From a checkpoint of a small transformer trained on Wikipedia.
Architecture: RMSNorm before each block, rotary positions, embeddings untied during training, local attention windows, capped logits.
Training: a variant of Adam for these matrices, 287M tokens, 7573 steps.
Each number is 50 + 10 x the weight over the matrix's rms, rounded and kept within 0 to 99. Layers, rows and columns count from 0.

# layer 2 MLP down (transposed), 1152x320, rms 0.0576, rows 589-610, columns 160-319
53 42 55 38 31 47 50 39 60 64 59 53 57 35 52 64 53 53 67 64 68 52 44 48 40 56 63 59 64 51 38 40 50 59 52 46 47 35 62 53 43 61 57 43 53 57 36 54 56 38 56 42 45 57 43 44 47 52 44 72 40 37 49 56 47 43 44 52 57 50 40 54 46 67 74 42 29 71 56 60 38 56 60 46 57 48 51 66 42 56 61 39 68 50 55 49 45 58 49 62 48 49 36 73 45 45 39 47 56 66 57 36 53 42 67 55 49 55 61 74 53 41 51 38 51 52 35 13 57 51 34 49 45 57 39 40 51 49 59 62 48 49 55 43 48 47 57 56 64 51 59 59 49 39 47 39 47 47 35 58
44 49 42 51 45 60 50 73 37 59 50 43 36 48 46 39 36 60 30 55 60 51 55 60 28 50 38 39 71 49 43 48 58 44 56 51 57 44 54 64 42 54 48 53 66 42 46 42 39 66 46 59 50 44 64 55 40 66 62 47 60 37 49 43 45 68 58 82 50 56 76 63 61 31 53 56 48 60 33 38 37 84 44 50 42 50 41 60 44 58 33 66 39 56 44 49 40 50 42 63 52 41 46 36 51 53 52 41 58 51 60 59 43 58 41 54 55 46 49 63 51 46 56 37 57 44 46 48 62 37 29 42 71 36 29 46 47 63 39 31 40 56 52 63 58 37 47 49 62 62 59 67 38 51 51 52 47 37 49 59
68 33 65 45 48 55 45 46 43 58 67 65 51 44 41 56 31 48 56 53 57 53 35 52 44 40 58 55 57 53 48 45 57 53 45 61 56 54 60 52 58 35 40 38 51 40 66 44 43 55 48 60 48 43 48 44 48 39 56 57 47 54 40 58 60 41 45 52 67 43 67 57 42 55 41 66 40 51 43 60 46 37 47 52 53 55 50 59 42 81 58 31 61 52 59 38 53 41 65 60 61 34 36 67 46 47 48 43 52 67 43 70 50 46 42 56 43 50 48 41 38 43 45 45 29 38 61 43 45 44 48 47 49 46 62 43 43 49 52 63 52 54 54 48 44 34 58 48 46 49 60 62 38 41 41 51 38 49 55 46
59 69 66 71 46 57 22 39 50 43 62 59 48 41 39 32 35 40 54 38 42 48 57 45 63 53 28 49 48 65 60 43 49 55 44 42 45 41 43 33 50 52 44 55 50 49 59 53 45 45 68 58 51 44 78 42 38 57 46 58 66 75 47 44 46 60 45 55 49 56 63 52 57 40 56 50 55 34 52 52 50 64 66 52 67 61 50 52 66 56 38 52 44 55 48 30 42 40 42 43 52 45 43 37 37 57 44 51 41 34 45 65 47 48 37 57 44 43 54 46 47 55 64 56 49 33 34 59 54 35 63 32 52 45 48 53 38 25 45 36 38 50 41 65 54 36 63 40 55 46 88 55 61 41 46 48 63 57 52 50
40 55 47 52 58 39 46 49 44 50 60 47 56 63 46 52 51 74 50 43 34 59 40 44 47 52 46 38 54 41 58 38 58 46 34 61 46 58 57 38 56 69 45 48 62 62 45 41 36 55 46 69 37 53 35 43 61 50 46 56 45 47 40 48 61 40 56 50 59 52 54 69 54 38 47 43 48 56 50 58 39 63 55 63 55 50 59 34 50 56 57 54 49 40 44 37 52 53 25 69 65 42 46 58 51 48 67 48 44 40 61 65 51 40 38 55 43 43 43 42 58 43 39 27 46 69 46 37 60 46 57 64 53 65 53 51 46 33 63 29 70 58 61 43 46 51 29 50 43 53 45 58 62 55 46 55 50 46 47 61
42 70 58 52 32 72 48 67 50 63 50 59 36 67 55 55 37 49 56 62 42 66 54 73 30 22 54 70 46 49 41 51 57 53 43 32 43 58 51 65 72 34 44 39 25 65 42 65 52 58 57 51 56 44 37 50 51 76 55 45 43 55 41 38 64 55 38 53 47 47 64 54 66 40 65 62 45 41 59 50 46 27 56 42 57 39 51 56 47 64 53 58 56 58 58 62 42 70 45 67 59 55 63 55 50 49 53 44 43 68 52 37 42 49 49 32 48 38 73 40 52 33 69 67 50 45 66 37 56 39 32 66 49 58 56 42 35 55 54 60 70 66 65 36 43 62 56 54 43 76 36 37 25 44 62 55 33 42 59 44
78 54 62 52 49 77 68 61 37 59 39 38 43 52 69 61 37 71 57 57 53 46 42 60 43 62 71 56 50 51 46 36 34 63 60 31 48 54 31 66 44 55 48 47 42 38 56 50 44 46 57 68 42 48 75 41 46 37 48 55 47 47 45 62 50 41 45 61 49 48 50 58 49 47 48 61 47 50 73 42 37 55 42 65 50 46 57 60 48 44 47 52 62 47 43 41 33 60 50 48 48 57 53 54 46 60 57 52 41 64 46 52 48 64 61 65 42 49 31 64 52 40 33 36 52 48 52 62 59 43 44 44 44 57 48 48 56 49 69 57 58 67 51 48 46 40 57 75 41 47 30 57 48 32 42 57 35 58 41 77
58 43 22 70 50 56 28 57 58 53 42 58 41 48 53 41 50 40 41 46 40 51 45 53 56 61 55 59 52 52 48 65 64 44 56 44 50 62 50 52 66 50 62 60 41 58 46 50 50 60 53 46 51 23 59 53 52 49 64 44 75 60 52 43 58 62 48 51 49 48 53 36 38 38 43 67 46 56 56 50 68 51 49 42 55 52 58 39 48 52 33 59 43 44 55 39 32 62 58 42 68 47 80 51 44 72 50 55 44 51 37 60 54 49 35 61 49 50 59 41 53 52 48 60 57 66 24 49 54 55 63 46 46 56 63 43 50 48 33 58 47 71 36 47 40 63 42 56 53 67 43 52 40 35 47 34 64 56 56 38
61 35 41 61 45 49 58 38 64 47 59 51 57 33 40 68 54 33 45 39 59 53 59 48 35 60 46 43 58 50 43 60 46 36 65 53 48 41 62 45 46 63 36 54 49 44 55 50 47 51 49 52 62 44 27 38 60 45 50 63 52 46 42 65 34 61 47 48 43 51 25 41 64 45 71 47 58 39 53 52 58 22 57 60 39 47 65 48 51 65 48 42 42 64 47 48 41 44 59 56 30 56 52 43 44 51 61 63 53 51 52 42 35 53 68 50 49 57 44 30 56 53 44 58 57 31 39 48 45 42 59 69 42 48 53 46 26 54 48 31 50 45 43 57 54 44 59 28 56 45 57 54 46 50 47 58 50 47 51 61
54 48 42 71 35 62 53 54 35 42 53 47 40 60 49 46 39 46 54 49 52 67 41 43 57 44 57 50 53 58 51 70 55 58 39 55 54 49 46 57 55 47 51 48 41 63 58 51 57 52 53 54 43 41 50 46 62 43 57 53 54 49 66 40 50 61 56 52 40 48 60 50 39 50 49 68 82 43 46 42 39 34 45 60 22 58 43 49 75 55 44 60 46 61 35 50 46 56 41 40 47 38 40 57 46 50 42 48 47 65 52 44 43 36 35 62 32 59 49 51 56 41 23 54 50 49 48 59 32 51 53 48 46 55 39 47 58 52 60 51 35 63 43 51 36 54 60 18 44 49 56 40 43 65 50 46 37 62 63 55
31 46 43 74 40 45 50 40 56 44 49 42 46 41 57 55 58 36 39 44 49 43 30 41 38 48 50 57 55 52 49 46 54 50 40 49 33 38 57 48 49 69 48 54 45 50 31 52 64 50 64 48 49 60 46 50 48 46 56 52 62 33 43 47 67 72 52 66 45 57 70 58 40 44 69 48 34 37 43 47 62 38 64 62 52 73 54 54 47 54 56 37 51 49 49 48 50 29 69 47 49 51 61 45 45 42 36 33 63 59 40 53 46 40 56 60 55 74 53 34 24 47 36 49 62 50 39 51 51 55 51 49 39 51 69 36 48 62 39 62 54 68 46 72 52 58 58 59 33 47 61 55 50 52 43 36 63 45 48 47
32 33 53 57 50 42 73 31 60 38 52 48 46 48 55 43 70 45 49 45 51 69 44 62 52 54 57 26 44 49 65 51 62 84 51 51 41 34 57 56 41 44 36 49 55 51 31 38 75 54 42 56 53 48 57 53 47 48 51 53 50 63 68 59 50 57 47 51 34 41 66 46 52 53 49 39 56 74 55 55 45 46 50 53 55 40 52 60 34 63 47 51 44 54 46 59 50 51 48 69 47 56 57 47 44 48 47 56 46 57 41 56 51 48 42 43 62 61 31 40 30 50 37 54 40 45 55 43 48 63 69 64 51 40 48 58 47 48 67 39 45 48 28 70 58 51 54 59 52 44 65 47 63 40 52 35 36 58 55 21
43 57 39 38 45 47 38 37 42 35 42 49 56 46 64 35 35 48 57 44 48 43 59 51 57 43 51 45 61 55 50 51 52 56 59 54 47 48 41 57 66 42 51 38 40 43 58 56 36 57 50 42 37 73 58 46 48 61 59 53 41 53 43 60 40 46 40 53 54 40 44 47 59 43 57 58 39 57 67 52 44 58 53 37 55 45 52 45 30 44 33 57 60 44 58 56 62 48 53 56 60 50 46 46 57 51 46 60 48 60 47 51 64 46 55 54 49 56 55 30 42 44 51 55 38 62 36 59 45 72 45 29 47 47 42 48 52 39 52 48 37 66 49 52 39 61 53 55 50 29 56 61 53 70 41 56 48 31 42 63
49 40 52 58 53 54 54 38 56 40 56 44 59 37 55 48 49 64 47 68 66 47 56 58 28 63 49 51 59 47 34 46 46 44 41 64 41 56 54 46 47 43 59 28 45 54 44 33 35 62 39 62 53 38 48 42 52 37 51 55 49 58 48 42 68 58 36 53 49 29 42 44 45 46 52 51 52 59 30 43 54 62 48 49 55 44 76 47 64 40 47 45 50 52 51 35 52 49 46 52 39 61 61 44 29 55 29 50 58 61 72 31 43 44 45 39 49 60 44 53 54 50 44 56 62 53 43 39 37 53 69 45 73 48 34 48 51 52 65 56 53 54 42 61 41 66 34 42 63 34 63 57 52 37 48 64 46 61 49 66
54 48 47 45 54 35 55 27 43 44 84 56 43 70 54 53 70 59 36 21 43 54 41 30 49 57 47 49 45 60 53 40 50 49 46 31 31 33 49 54 41 48 25 51 60 60 45 40 55 34 54 55 46 73 32 40 52 34 67 46 43 57 63 60 45 39 50 59 47 63 37 57 56 40 54 34 56 28 45 56 54 60 50 48 39 56 39 42 53 65 31 51 49 70 54 48 47 39 47 43 49 56 49 45 24 68 46 47 44 62 55 54 55 52 55 63 38 47 46 53 57 40 58 32 41 62 51 49 55 51 55 29 42 52 62 38 46 41 43 54 37 47 54 54 56 53 33 43 49 44 47 61 62 26 24 61 45 57 68 49
57 39 38 37 49 59 48 56 46 45 52 50 56 53 48 53 54 57 37 42 53 54 67 53 38 46 56 51 55 54 38 45 51 50 41 35 53 64 48 56 47 38 57 63 45 33 62 54 51 46 51 46 40 27 49 46 40 52 45 54 47 40 39 44 36 40 54 44 60 46 41 54 43 60 48 55 55 60 51 56 41 53 43 38 41 52 44 45 33 45 70 44 57 61 53 45 48 62 45 53 48 60 44 48 43 71 46 54 43 42 64 44 51 55 45 45 59 52 54 44 37 47 59 41 42 59 50 65 58 60 42 58 56 43 38 53 58 44 61 61 45 61 57 52 34 45 58 57 52 52 43 58 44 50 59 58 48 51 45 55
56 47 51 59 32 52 62 52 33 43 47 35 44 49 65 45 44 46 63 43 60 50 41 51 53 39 49 78 56 49 49 42 29 52 41 43 51 52 39 55 58 52 27 57 35 50 61 43 62 41 38 55 65 60 59 72 45 60 70 52 39 46 56 42 40 51 45 59 40 45 49 54 46 40 55 33 49 43 49 48 57 61 43 60 62 67 58 47 62 56 53 48 70 55 48 57 59 48 73 50 52 62 39 53 44 47 41 45 36 62 56 59 62 42 63 52 45 59 39 51 45 41 45 47 35 43 50 59 46 55 52 47 50 65 58 32 50 22 64 70 44 45 43 52 49 53 46 60 33 47 47 60 34 51 58 43 47 52 45 66
57 35 69 55 54 49 49 42 54 36 37 54 47 36 46 65 33 57 66 46 52 57 56 28 41 39 40 57 53 54 46 70 45 35 65 41 71 50 64 67 73 64 36 41 39 32 72 47 59 58 49 50 41 42 37 42 41 37 40 60 56 53 41 58 53 68 54 51 46 70 43 33 46 72 47 43 51 65 51 53 37 44 51 38 52 40 59 56 47 53 39 59 46 52 58 69 52 57 55 74 47 49 39 48 39 50 45 51 56 31 63 46 58 40 66 37 52 45 55 62 59 40 29 61 52 69 51 53 39 66 53 72 50 45 63 47 48 64 35 43 52 27 60 65 59 36 36 50 47 54 47 49 29 71 39 61 55 59 46 50
42 69 40 51 42 40 66 56 51 30 48 50 55 45 52 57 47 54 52 49 35 45 70 53 43 65 36 67 58 28 58 50 54 49 47 57 35 46 57 54 38 56 58 53 35 64 37 51 68 47 56 60 50 40 48 49 49 59 61 57 51 46 57 58 29 65 61 24 43 53 49 58 39 47 50 45 60 47 42 37 44 49 58 39 48 64 57 56 61 43 46 39 57 35 48 34 47 26 55 45 56 44 52 46 42 53 53 71 48 61 59 62 41 54 49 61 39 69 48 58 62 59 76 52 43 57 34 48 53 47 56 46 62 51 62 55 38 58 49 36 36 56 60 57 53 53 33 38 52 48 69 28 74 54 37 40 44 60 57 65
52 36 41 58 52 51 60 25 44 47 56 45 49 39 46 45 62 35 63 39 65 49 54 45 59 33 59 59 48 53 49 59 57 40 46 64 61 26 45 76 47 35 50 48 44 58 62 87 46 69 51 36 48 67 46 75 53 64 43 69 45 40 61 59 51 39 59 53 40 34 56 49 26 35 56 57 64 54 56 50 41 39 50 51 60 44 40 49 44 66 24 41 69 56 63 50 52 52 40 55 44 46 44 58 60 36 44 39 44 54 56 46 51 60 60 60 53 43 37 32 61 46 39 63 43 36 49 55 49 72 47 48 46 39 51 41 48 48 64 45 52 36 37 34 45 41 60 45 86 47 50 43 43 42 60 46 31 56 67 44
56 57 58 47 60 55 42 61 57 40 75 27 49 74 67 50 38 42 32 67 62 46 65 70 39 63 65 40 40 42 48 59 48 46 56 43 49 53 41 38 47 54 58 40 54 43 55 40 50 50 53 53 40 62 41 45 40 63 47 60 57 45 64 54 37 54 56 57 38 40 63 43 39 52 45 51 67 31 50 46 35 61 38 70 53 51 44 37 50 69 50 57 66 48 50 50 35 62 46 69 54 42 42 58 42 70 60 54 50 37 29 47 44 38 63 61 63 46 46 43 69 34 43 36 49 45 37 49 59 67 30 63 57 27 65 59 32 35 49 28 50 41 48 55 53 64 41 68 67 52 48 33 42 58 56 49 55 61 53 41
49 31 31 54 52 45 68 41 71 47 51 41 42 60 63 60 66 54 67 58 68 46 59 66 62 49 55 41 41 39 52 47 54 37 51 45 41 41 58 44 42 46 68 60 54 41 71 64 54 60 48 62 26 56 52 62 65 50 54 56 52 57 55 46 39 57 47 45 54 52 54 53 58 44 56 54 41 42 43 36 32 58 41 47 54 61 64 53 54 64 55 56 54 43 32 25 47 64 57 34 66 47 63 55 45 46 38 65 28 53 52 37 48 43 53 36 62 46 37 63 46 39 48 42 58 45 50 61 57 79 68 55 54 42 41 47 55 61 48 44 45 35 53 49 58 48 62 41 41 47 70 35 40 43 46 47 44 48 48 50
# layer 2 MLP up, 1152x320, rms 0.0828, rows 590-611, columns 160-319
54 59 37 60 73 47 49 41 42 48 51 56 64 52 48 61 34 51 62 33 51 44 47 49 51 59 48 49 32 56 66 38 56 51 38 60 53 76 42 31 46 36 62 56 62 51 71 38 42 28 54 40 52 64 50 43 69 44 48 63 42 53 40 58 38 45 44 40 55 55 55 39 54 61 42 33 37 55 70 37 55 42 47 38 48 50 58 49 61 44 59 41 55 60 45 46 57 68 57 47 64 46 58 32 51 58 43 48 34 42 54 45 51 47 56 58 54 44 52 54 51 39 57 62 56 71 42 56 39 60 60 69 51 52 35 48 51 51 52 60 53 55 57 37 51 47 50 49 45 22 51 36 56 50 40 43 51 53 65 53
39 57 50 50 52 52 47 53 53 51 49 40 62 42 47 53 55 57 56 49 44 47 61 48 53 56 44 42 33 49 60 64 36 47 46 37 47 45 41 51 46 74 63 58 52 60 49 49 55 61 49 32 37 57 42 43 69 58 47 49 50 52 49 44 42 51 40 43 43 65 29 50 52 54 40 41 67 48 68 42 40 62 56 67 26 46 51 54 47 35 31 56 47 43 35 44 45 57 52 49 51 69 65 37 64 40 47 50 54 36 62 56 45 52 45 46 45 49 58 38 61 33 62 42 61 62 48 44 41 55 41 42 47 66 47 41 47 42 53 42 55 41 37 51 68 67 55 46 45 55 38 42 69 67 66 58 57 61 36 36
54 44 23 30 44 34 59 44 37 57 64 41 51 63 57 57 54 66 62 40 53 60 52 62 62 33 59 44 47 49 46 56 44 55 52 34 34 61 64 54 36 46 46 72 57 40 22 42 67 40 35 48 39 64 41 44 50 43 63 46 34 41 57 47 53 43 59 42 52 66 51 61 46 61 42 29 48 65 51 49 44 45 57 45 59 39 47 54 60 57 47 59 49 57 44 52 41 54 50 45 45 56 63 61 53 47 61 51 43 39 39 53 51 49 50 68 54 47 43 52 37 55 42 47 28 53 57 49 47 50 40 67 35 43 46 45 54 60 43 66 64 61 69 42 56 37 39 65 63 54 44 44 36 60 49 59 37 52 44 49
47 60 57 44 57 53 44 58 49 55 42 45 51 40 39 56 56 35 45 48 55 54 58 55 57 59 44 53 57 71 36 53 40 38 49 44 45 37 54 58 38 52 54 43 36 45 68 54 47 36 42 43 59 47 58 55 64 52 61 34 59 37 58 52 31 43 53 45 39 56 55 49 43 59 58 54 52 45 50 42 60 59 45 32 41 40 53 61 46 38 50 57 61 57 57 55 41 43 42 60 34 68 45 44 56 62 43 43 46 58 52 35 46 56 47 58 73 39 37 67 47 58 46 56 53 43 59 49 41 55 57 34 42 36 52 54 41 61 54 42 41 57 44 42 39 40 41 54 43 43 73 52 45 47 57 45 37 66 52 56
43 49 31 31 64 36 56 54 42 47 51 41 55 65 40 63 52 61 46 41 56 50 45 41 71 54 59 42 42 64 52 53 46 46 51 57 63 45 57 42 33 41 47 61 61 44 68 28 39 35 54 45 59 53 55 37 75 47 56 57 48 56 51 62 44 50 52 70 39 58 40 48 46 52 37 52 50 49 26 54 55 59 49 47 53 63 48 29 67 31 50 39 52 61 51 58 43 44 40 51 51 64 69 46 56 53 60 37 52 40 71 60 49 46 53 53 49 65 44 65 56 44 32 26 25 69 52 50 51 51 51 42 46 55 43 68 58 45 31 46 35 49 39 44 64 60 29 50 51 31 79 50 65 44 57 52 71 62 57 43
42 31 47 49 47 30 40 45 46 43 49 35 44 28 44 36 58 43 50 48 50 57 43 44 31 40 60 27 45 55 36 55 37 52 47 58 60 47 59 57 46 60 52 46 54 61 74 56 49 50 30 38 61 49 33 36 52 51 50 53 47 40 36 59 38 49 51 52 47 50 31 43 54 40 55 51 43 53 27 66 62 68 45 44 24 46 46 60 55 55 35 51 48 50 64 58 60 56 60 66 30 60 50 53 52 57 57 34 42 66 58 47 54 37 45 46 53 45 50 41 49 36 53 40 56 60 51 42 42 42 50 44 42 32 58 46 70 46 39 43 47 42 63 52 42 45 32 41 43 26 51 55 44 64 41 57 48 50 44 50
43 40 61 33 50 62 54 40 45 60 55 31 47 45 34 45 44 58 38 40 54 44 43 46 48 39 64 42 38 41 35 49 51 55 36 65 59 37 52 62 39 31 50 52 62 47 48 47 46 49 57 35 58 54 46 33 47 53 58 49 34 61 33 61 59 43 42 42 55 42 46 63 59 69 66 54 57 59 48 54 56 47 59 59 55 47 35 45 39 51 60 48 45 49 43 30 55 57 38 57 25 49 59 35 50 44 56 54 51 44 55 35 43 54 52 44 52 54 40 36 40 65 53 39 43 45 75 49 41 45 48 65 52 56 45 54 48 55 58 47 45 48 59 42 60 46 60 52 34 49 50 54 71 60 45 46 29 57 40 52
37 53 51 33 66 51 42 59 53 51 67 43 47 54 57 35 45 39 29 47 52 60 45 59 47 45 54 47 72 55 55 46 50 46 64 60 36 64 44 54 49 51 62 62 34 48 38 54 39 43 38 33 57 38 74 41 50 55 36 70 51 51 45 66 23 60 46 39 41 52 56 58 64 56 33 50 44 46 49 38 32 56 39 36 54 47 43 60 56 32 49 53 65 55 48 42 32 45 32 54 54 42 42 53 52 40 51 31 54 60 42 56 43 47 46 57 58 53 55 53 40 64 52 51 60 40 69 53 48 51 65 57 26 42 65 54 50 57 55 41 68 53 47 51 45 48 45 45 52 54 67 38 49 42 52 57 48 58 49 59
63 62 58 25 62 53 42 48 60 63 41 54 51 46 43 32 41 50 47 29 40 48 54 52 73 61 41 45 57 48 48 41 61 30 48 36 57 51 53 41 63 51 47 44 50 55 54 58 21 58 42 44 44 61 67 32 65 59 45 40 42 32 52 50 58 55 50 44 64 35 49 57 60 62 54 46 50 36 31 51 58 63 44 46 64 58 54 56 44 49 64 57 53 43 58 40 52 43 36 47 49 51 35 39 38 47 57 60 41 50 43 49 59 49 58 49 41 61 30 46 40 28 61 39 51 69 54 21 64 47 61 52 47 49 61 55 32 44 56 71 60 41 59 41 44 48 51 44 44 34 40 53 48 54 49 64 50 59 40 33
57 57 59 19 48 68 47 75 56 56 64 27 52 43 61 32 56 41 55 62 63 68 38 54 43 46 36 64 52 47 49 42 48 55 46 42 56 63 60 63 55 48 58 57 33 48 61 37 48 52 49 45 52 37 66 46 47 40 43 47 50 53 34 46 39 45 47 45 63 49 47 58 55 46 45 52 43 57 42 50 50 38 45 41 57 38 40 60 57 32 49 55 55 35 67 34 38 60 28 65 57 53 32 40 58 39 44 64 54 45 44 41 52 52 46 55 52 43 38 41 48 60 49 48 37 44 65 44 57 41 55 60 60 45 49 47 45 49 45 27 58 39 57 32 43 52 54 42 61 55 62 46 57 29 45 59 36 43 49 49
60 35 61 41 43 49 33 67 52 63 57 50 49 43 41 71 66 42 40 37 47 38 55 46 38 36 39 46 41 55 45 56 55 38 55 46 43 48 58 55 48 52 44 41 47 44 63 39 43 49 48 35 53 55 39 41 47 53 48 51 50 46 40 59 36 34 45 36 59 70 44 58 54 55 58 75 53 46 40 32 50 57 59 57 44 44 47 52 53 39 36 30 59 47 60 50 35 64 44 28 59 60 51 34 56 42 41 37 39 49 31 39 53 34 57 51 55 44 39 53 48 60 57 67 49 54 46 39 34 38 53 52 22 61 46 50 48 38 47 56 54 56 66 22 57 67 47 45 61 50 35 43 53 53 47 61 55 60 51 70
61 44 63 68 59 47 68 74 46 50 50 54 33 46 32 57 61 50 38 53 52 44 37 53 50 53 38 61 43 52 53 49 39 48 51 43 63 42 61 61 44 61 40 57 49 61 32 34 56 49 52 48 65 33 36 57 46 32 44 45 51 53 67 53 71 55 73 56 68 68 60 54 34 58 54 38 56 43 33 45 65 40 44 66 40 65 47 56 76 60 57 50 47 40 42 36 40 56 46 43 63 67 51 47 67 44 55 45 61 41 58 39 42 61 45 51 56 39 56 65 47 53 52 47 58 52 56 46 56 33 56 73 50 51 45 53 57 61 43 36 52 46 45 44 55 30 54 57 47 61 50 51 40 25 65 40 56 59 50 54
34 47 55 52 65 63 38 53 50 47 46 46 40 65 30 37 56 37 49 39 50 32 48 38 57 59 38 49 45 61 66 51 45 55 48 48 43 62 44 55 30 47 40 43 50 35 54 53 66 44 52 43 37 45 54 54 53 56 60 43 68 45 56 38 46 63 39 54 47 53 57 62 34 36 49 60 62 58 41 46 45 50 47 41 60 58 44 52 47 40 35 65 57 54 59 50 51 61 60 61 41 53 68 31 56 41 56 60 43 54 35 51 61 36 49 53 48 51 61 67 54 70 46 40 47 36 53 53 61 30 44 53 45 56 62 64 63 58 37 46 56 73 59 52 35 46 47 47 45 39 28 40 59 46 58 50 49 42 36 55
62 53 55 52 44 51 52 66 60 50 40 44 50 54 36 51 46 55 45 31 38 51 49 58 43 68 60 48 59 59 53 58 42 52 45 34 58 75 58 61 51 61 60 46 55 31 56 48 68 61 38 53 63 61 41 58 42 50 49 54 61 42 51 58 47 59 61 38 49 49 61 63 31 42 57 69 59 57 52 46 35 39 34 39 56 55 47 59 59 46 55 41 57 28 41 61 52 59 41 47 45 39 47 63 62 30 61 50 59 42 48 55 51 44 60 58 59 34 54 62 46 62 49 59 63 45 57 44 62 45 43 68 46 42 49 63 48 39 54 36 38 51 56 49 60 50 50 65 55 60 63 48 28 55 59 54 52 44 58 44
55 64 62 59 45 62 51 49 39 52 50 63 46 48 57 48 33 50 68 46 64 45 54 51 61 51 57 39 61 43 53 58 54 35 63 41 50 47 41 43 53 62 61 63 50 56 42 43 58 56 58 57 46 73 54 46 52 56 73 46 51 56 66 58 47 70 58 53 59 42 45 46 41 51 54 36 30 39 47 47 62 46 66 51 43 56 49 68 61 54 37 49 42 55 47 54 47 32 55 51 48 40 45 46 45 53 56 39 49 60 49 57 38 57 48 58 58 44 49 49 50 58 51 53 58 58 42 46 37 47 41 46 60 48 57 49 46 60 48 49 56 49 51 41 50 39 40 51 65 47 45 37 49 58 25 37 48 44 54 49
59 57 45 47 52 68 56 39 54 59 45 75 55 46 32 66 32 40 45 55 41 54 50 50 43 49 40 43 49 69 51 62 44 62 59 62 58 52 65 48 50 33 70 49 67 54 52 63 37 56 34 59 42 59 34 32 48 51 48 59 60 55 49 69 57 53 73 59 50 67 59 60 63 45 55 50 48 50 57 66 42 33 57 43 45 38 53 58 37 56 50 61 58 39 53 42 64 52 22 48 46 42 55 52 48 55 48 61 58 21 43 34 40 46 45 50 55 38 44 40 60 49 52 36 55 66 53 49 65 30 73 59 56 40 45 62 45 56 46 37 50 57 52 25 44 46 23 49 71 62 63 41 69 45 49 51 63 46 46 40
51 59 26 59 47 65 36 44 43 42 61 34 63 55 42 41 59 35 43 57 45 51 39 37 54 47 49 51 39 51 47 32 63 34 51 63 24 46 38 32 40 54 50 45 35 53 39 58 63 37 48 32 63 42 50 34 60 53 61 57 60 46 53 46 28 46 35 57 41 52 54 59 35 52 57 67 44 55 24 39 51 54 42 62 42 64 43 32 72 45 60 58 65 58 47 54 63 46 42 45 41 67 55 36 50 54 47 56 33 61 47 67 48 43 41 40 50 61 39 51 40 45 60 39 58 55 54 54 46 60 38 28 37 54 36 50 51 40 56 72 52 66 45 36 35 64 37 46 51 51 48 39 63 58 43 54 55 24 57 61
45 39 54 41 65 56 44 51 63 41 43 34 53 50 43 47 55 61 51 50 51 47 41 58 48 37 62 64 58 43 42 55 58 53 50 50 56 57 43 37 30 44 45 48 65 33 43 47 52 59 48 50 27 56 50 51 64 54 47 38 50 56 46 50 41 33 47 57 46 67 58 57 65 50 54 58 60 64 60 59 62 49 42 61 53 46 39 47 40 47 47 57 41 54 54 64 42 73 55 45 39 67 54 50 54 68 53 52 44 42 61 57 63 55 50 61 67 48 44 59 50 30 58 52 33 29 65 39 46 55 59 51 41 49 53 60 55 66 36 57 67 59 50 48 51 55 41 57 44 48 40 60 43 54 63 68 50 36 55 50
36 69 49 50 66 54 39 46 65 49 41 79 51 59 59 37 28 47 33 46 48 60 49 65 43 62 44 36 59 37 67 47 48 55 63 50 47 53 53 47 51 46 57 67 55 52 64 14 58 35 56 35 34 68 50 47 51 40 44 55 29 38 54 61 44 50 38 48 61 53 65 70 63 59 61 45 48 48 60 55 48 48 54 52 46 54 37 62 54 52 42 63 51 55 35 55 50 45 60 42 63 48 39 42 57 65 73 37 50 52 55 33 46 34 55 49 65 47 48 50 45 44 65 60 53 51 53 39 60 56 40 42 37 60 53 58 54 41 64 39 68 63 42 54 59 43 37 47 32 57 65 58 63 49 46 50 56 58 48 48
48 46 47 33 49 62 60 48 54 55 46 54 53 52 47 49 41 64 73 45 30 55 43 50 66 61 52 52 66 50 58 52 42 49 67 50 42 77 66 46 37 44 39 56 62 53 61 52 45 59 38 43 49 45 57 56 46 36 39 50 50 56 48 50 44 81 39 52 64 68 36 61 53 41 41 49 47 63 44 50 47 44 64 36 52 64 59 57 59 43 29 46 40 56 46 49 60 43 53 40 61 60 51 31 57 34 55 55 54 55 61 39 44 36 25 41 46 41 52 52 36 65 50 61 29 38 48 50 59 40 46 32 44 72 47 48 51 53 37 44 60 57 47 50 56 34 44 56 56 41 42 60 59 51 40 45 44 46 77 57
48 51 64 40 40 48 38 50 35 43 61 62 52 63 52 37 42 39 27 43 48 44 50 37 36 57 50 59 36 48 35 44 62 43 59 45 57 62 52 58 70 50 50 52 62 46 55 49 59 35 46 39 63 43 68 38 43 52 53 49 51 55 46 61 44 46 49 50 41 49 44 44 31 57 53 48 49 61 42 61 67 53 46 61 38 51 55 46 57 34 46 55 45 63 67 68 46 26 45 49 40 48 35 44 41 51 59 39 75 37 49 70 52 54 60 70 41 61 63 40 47 61 47 54 62 57 54 45 38 35 53 46 50 56 70 55 51 46 47 42 58 55 37 57 57 40 45 60 45 46 46 54 57 43 41 53 33 50 41 38
48 29 53 32 52 43 14 48 59 49 28 62 37 41 45 41 57 64 49 57 47 64 55 55 44 40 32 35 46 46 66 65 43 64 59 52 54 45 68 46 38 31 33 47 60 30 43 40 43 42 43 34 55 40 62 43 59 51 67 59 40 54 55 34 45 55 59 64 52 49 38 47 32 44 55 63 47 53 40 35 58 68 23 56 50 57 50 55 61 35 47 57 66 54 43 61 52 52 44 52 52 66 55 40 50 49 57 42 46 41 35 29 46 46 58 37 37 59 53 56 49 40 64 54 49 42 43 76 45 48 52 42 39 55 70 61 44 41 33 36 33 56 47 62 61 63 35 49 45 47 41 51 62 52 52 65 45 73 42 60